From a checkpoint of a small transformer trained on Wikipedia.
Size: 15 layers, 3 heads of 64.
Each number is 500 + 25 x the weight over the matrix's rms, rounded and kept within 0 to 999. Layers, rows and columns count from 0. Numbers have three digits each.

# up: layer 12 MLP up, 768x192, rms 0.246, rows 665-684, columns 128-191
# down: layer 12 MLP down (transposed), 768x192, rms 0.267, rows 665-684, columns 128-191
up665:458495539480484516489482517543512547473529542495516470509472486499472515527479523500482540480493543505518510511471491491532485498525575468532534524464510452492479475491484519487511508505485550
down665:518507495498496467532497497477478473502488471508483498473491504500541512498465534492523469497476461535477455472510512461514523542464450489477489480519506484489497551483480501525458499503490505
up666:459512524460489552461503480480490500492467455530507511484505510535544519507535517465478503477529541527497498511506532529479469501454486497518534520500518517518474474507491461463477469491482462
down666:473493494469506519476502462470483477504473523519464534516465520494505488540498512516497444533516471512457493512484536491492501503515500543517508547476478464514512476476470492504503486459444428
up667:457494501489519521536507506481480513512490441533539469497530519495501506469548508472530532498526500499510499499499480497502497521479499484541466463497516504509471508494496519540479541511518472
down667:479528506497475526530500484500471515510477490484490514460523466512496497513484509514488468512447463473488540454478509472459504487489485485530501496522508512491524490484496519461540468481512482
up668:563519521489504499488492482490456471485461480496519529495509496500497486535500491524513512470541482487520493538470501503506541575497478469537539515490493463518497523500470484471520487493507474
down668:517499515479488513503504528512526539511521485541535486485496506551506474450510480521482499502522505438460480467548455444475531482458533494506460492498498528467510515490463482508501494472520484
up669:516504483491469481533546520534465514474483513525513495513520520474481491516511511487495535482503486482485511523506520465493492492505558465502529480502490505483463475491509501525506510468517509
down669:466495540483497513458490520497466509506512517533507487489483506503484480471486506525518514509501534492503493501516481503530488473474463506491495525476528500455523515514513491537511472481522531
up670:477491529447487463497496464491492479526511436488472500500532510460513496505535497480510457492491497469515523511528474478464543484517497519498470501539429494503519474512554477497515484517510487
down670:503453461466476497506513495481503508500507492540464498492494470500500514520502500509496488566520462480487483531495454555508506506482480513471480505520485546500506463515506508543487489505521538
up671:496561513473531445519517461511513507516480520529520504524484524505513473481543492510497502541474496474466490500503521485495518485478452476546506524477492488481540490513487498483487467504492506
down671:499514483486505526537529513498524488447501499492522484491500496462536508500483506548531486474500472489542503527439477554495463465471516509485495502519516487472526478499469452466486479504488481
up672:496447485487501491541514525484516486457524452511489538524487499475487487480520478501505511521491491455448549500514499500490493505474500482493537533510487549521515504484499491522532537492521541
down672:522518530518530485515489494475522511489482495475503506549512516532512487509516454480488480551524536527506482496475489510493495497553471478500456452493493499509509503532476486487471526521491497
up673:489508500454478522517525518513494493531520509492523499506516483477474503506443491441492493513511534506526544481529518555465462493462522468492565468498494468525492491485502494490484529525530528
down673:499500491529474515547534510491504489526458447478496489475479505502514486480504489462470489513491513507485510489531520529496517487512488480508494530500485508485548544493503472497518450468511469
up674:505474493539466484487506532474503535520510509497493547470507496492497498522490492531491558514554478520501473505506508490526478554498523501519521505460471468499518511507535500499512446547515490
down674:504544520479495542513516507478478487520512482509498486506524507477478496477478493491470476491473503511468497483486490488486469513485479497490504553506511505486488466508464480494480488520472529
up675:514510523494530529520517516554496510516531502468489487474459509477500440495433539478476490489513508512520502547502503493480474532523494467543514512475483457490456469508521493510498485492508488
down675:475495513505514485477483487499488560513510493502524487528463471473517504468546489516482520513501507488509496475532498516518518556483483516487472515536498479468475495473443509461508520499525464
up676:530462512523493507500486539501536499566508533506516488480499519482475516483484534539481472522498501512534494543518485533497492519494491487512519466502445517545501526519495521521491433550459461
down676:471550472493530540505484468485449513493482478486484523519482496483562508473484529490470507489491464530526547455465511450479484487495461456516516508506535525499522512479497525490507521492507517
up677:516538537471469532512489537480560518538472467499511505523498525487448472490512505502453495497479505509509518536495514507497545511496482500514547526467527537456481519487545495512541516505507497
down677:444497503486518479513550473486523531523522512533488507456484513518531478524532492481511507461474495496464431451474479491555517564515470479500547505463459502522506466565438514509526496482495513
up678:464500539517489512513474533478458518487502496493494458492473503521535472505456532484503523485488499491502499503486494513490456510512490489487507501508480484497485448532481493477532485536526507
down678:524480466513472483507535456481494517527525474507495539487517501461523490477520534482508490524511507472541463452492467515525531499476510485492470477520518518498467517459566506524500537461518485
up679:511524498533514518501511471528526500510482449512506508544514502511498509518507520497482489476486513465492522507513502498502489481497520452522474511480500505507502511478527468461511506490477536
down679:495497512484507516463463501497508476502514514497489499525477499466503464514486504502514517459521445546485532487521508486526557508447484480497465479514523522497513449512506520512485504507500495
up680:506491482506509527516474557497515509502505528441509506540457500479539449524489509480499490482487505509513528512518488492495461494545444535494520499536504522503512547521487505509456501485483538
down680:521454492534516505484513488503437513472512475559498502516519481527464509460481460477495514525458468438511492500536521527458492540475451445491474492488509493458487485501499482525485482506504502
up681:507485509483492473522508451523469495479511474508498533519506539534495513490518508480473517505497548459535479515509488528501486486488524521498493489491480526528543475500540474540461518474468551
down681:464509510538469481488437514526491474465505515492470518491536514446448507489510499512520457541479467503501515493506497470536558469521446556495535508481485445476477471483451545479492518454469459
up682:510493526510451525493512561476534534499510521527520472543542475495455531502527510557503504504502493489555501495530507507513469520532493497495531523519475451451486493545502536513542454500497499
down682:504545477495511442493525495514515482512499486494494494483500534486537509523499483493494527468478506496467491524453508511498483520500479508464522492520509524550488485485515508520506514507474525
up683:469496511483507520516477513486520493506525459474479532502535526526464465436503496477502488504512484490468510521458494532470525495511526502518497479502490570460496510476542488559506468465480530
down683:490515526483488500549495515456524495496510464484478556519504498512470439477503529531504507530485478434563550494484438501517440511489512516516499514515492503460542486479496518497545475533501495
up684:458539482490518527486524506488487467462469514516480506453474480560449495521495498456541489471526545554521542525492489504503511504475467511546486531500483527477535468506523517522445493487554504
down684:535487466505515523467541498474499488557496528507489492499478502512539480541457497500473509451547480466495523556510544506513476520498503477479538515513447485497475536481498522500488527533526533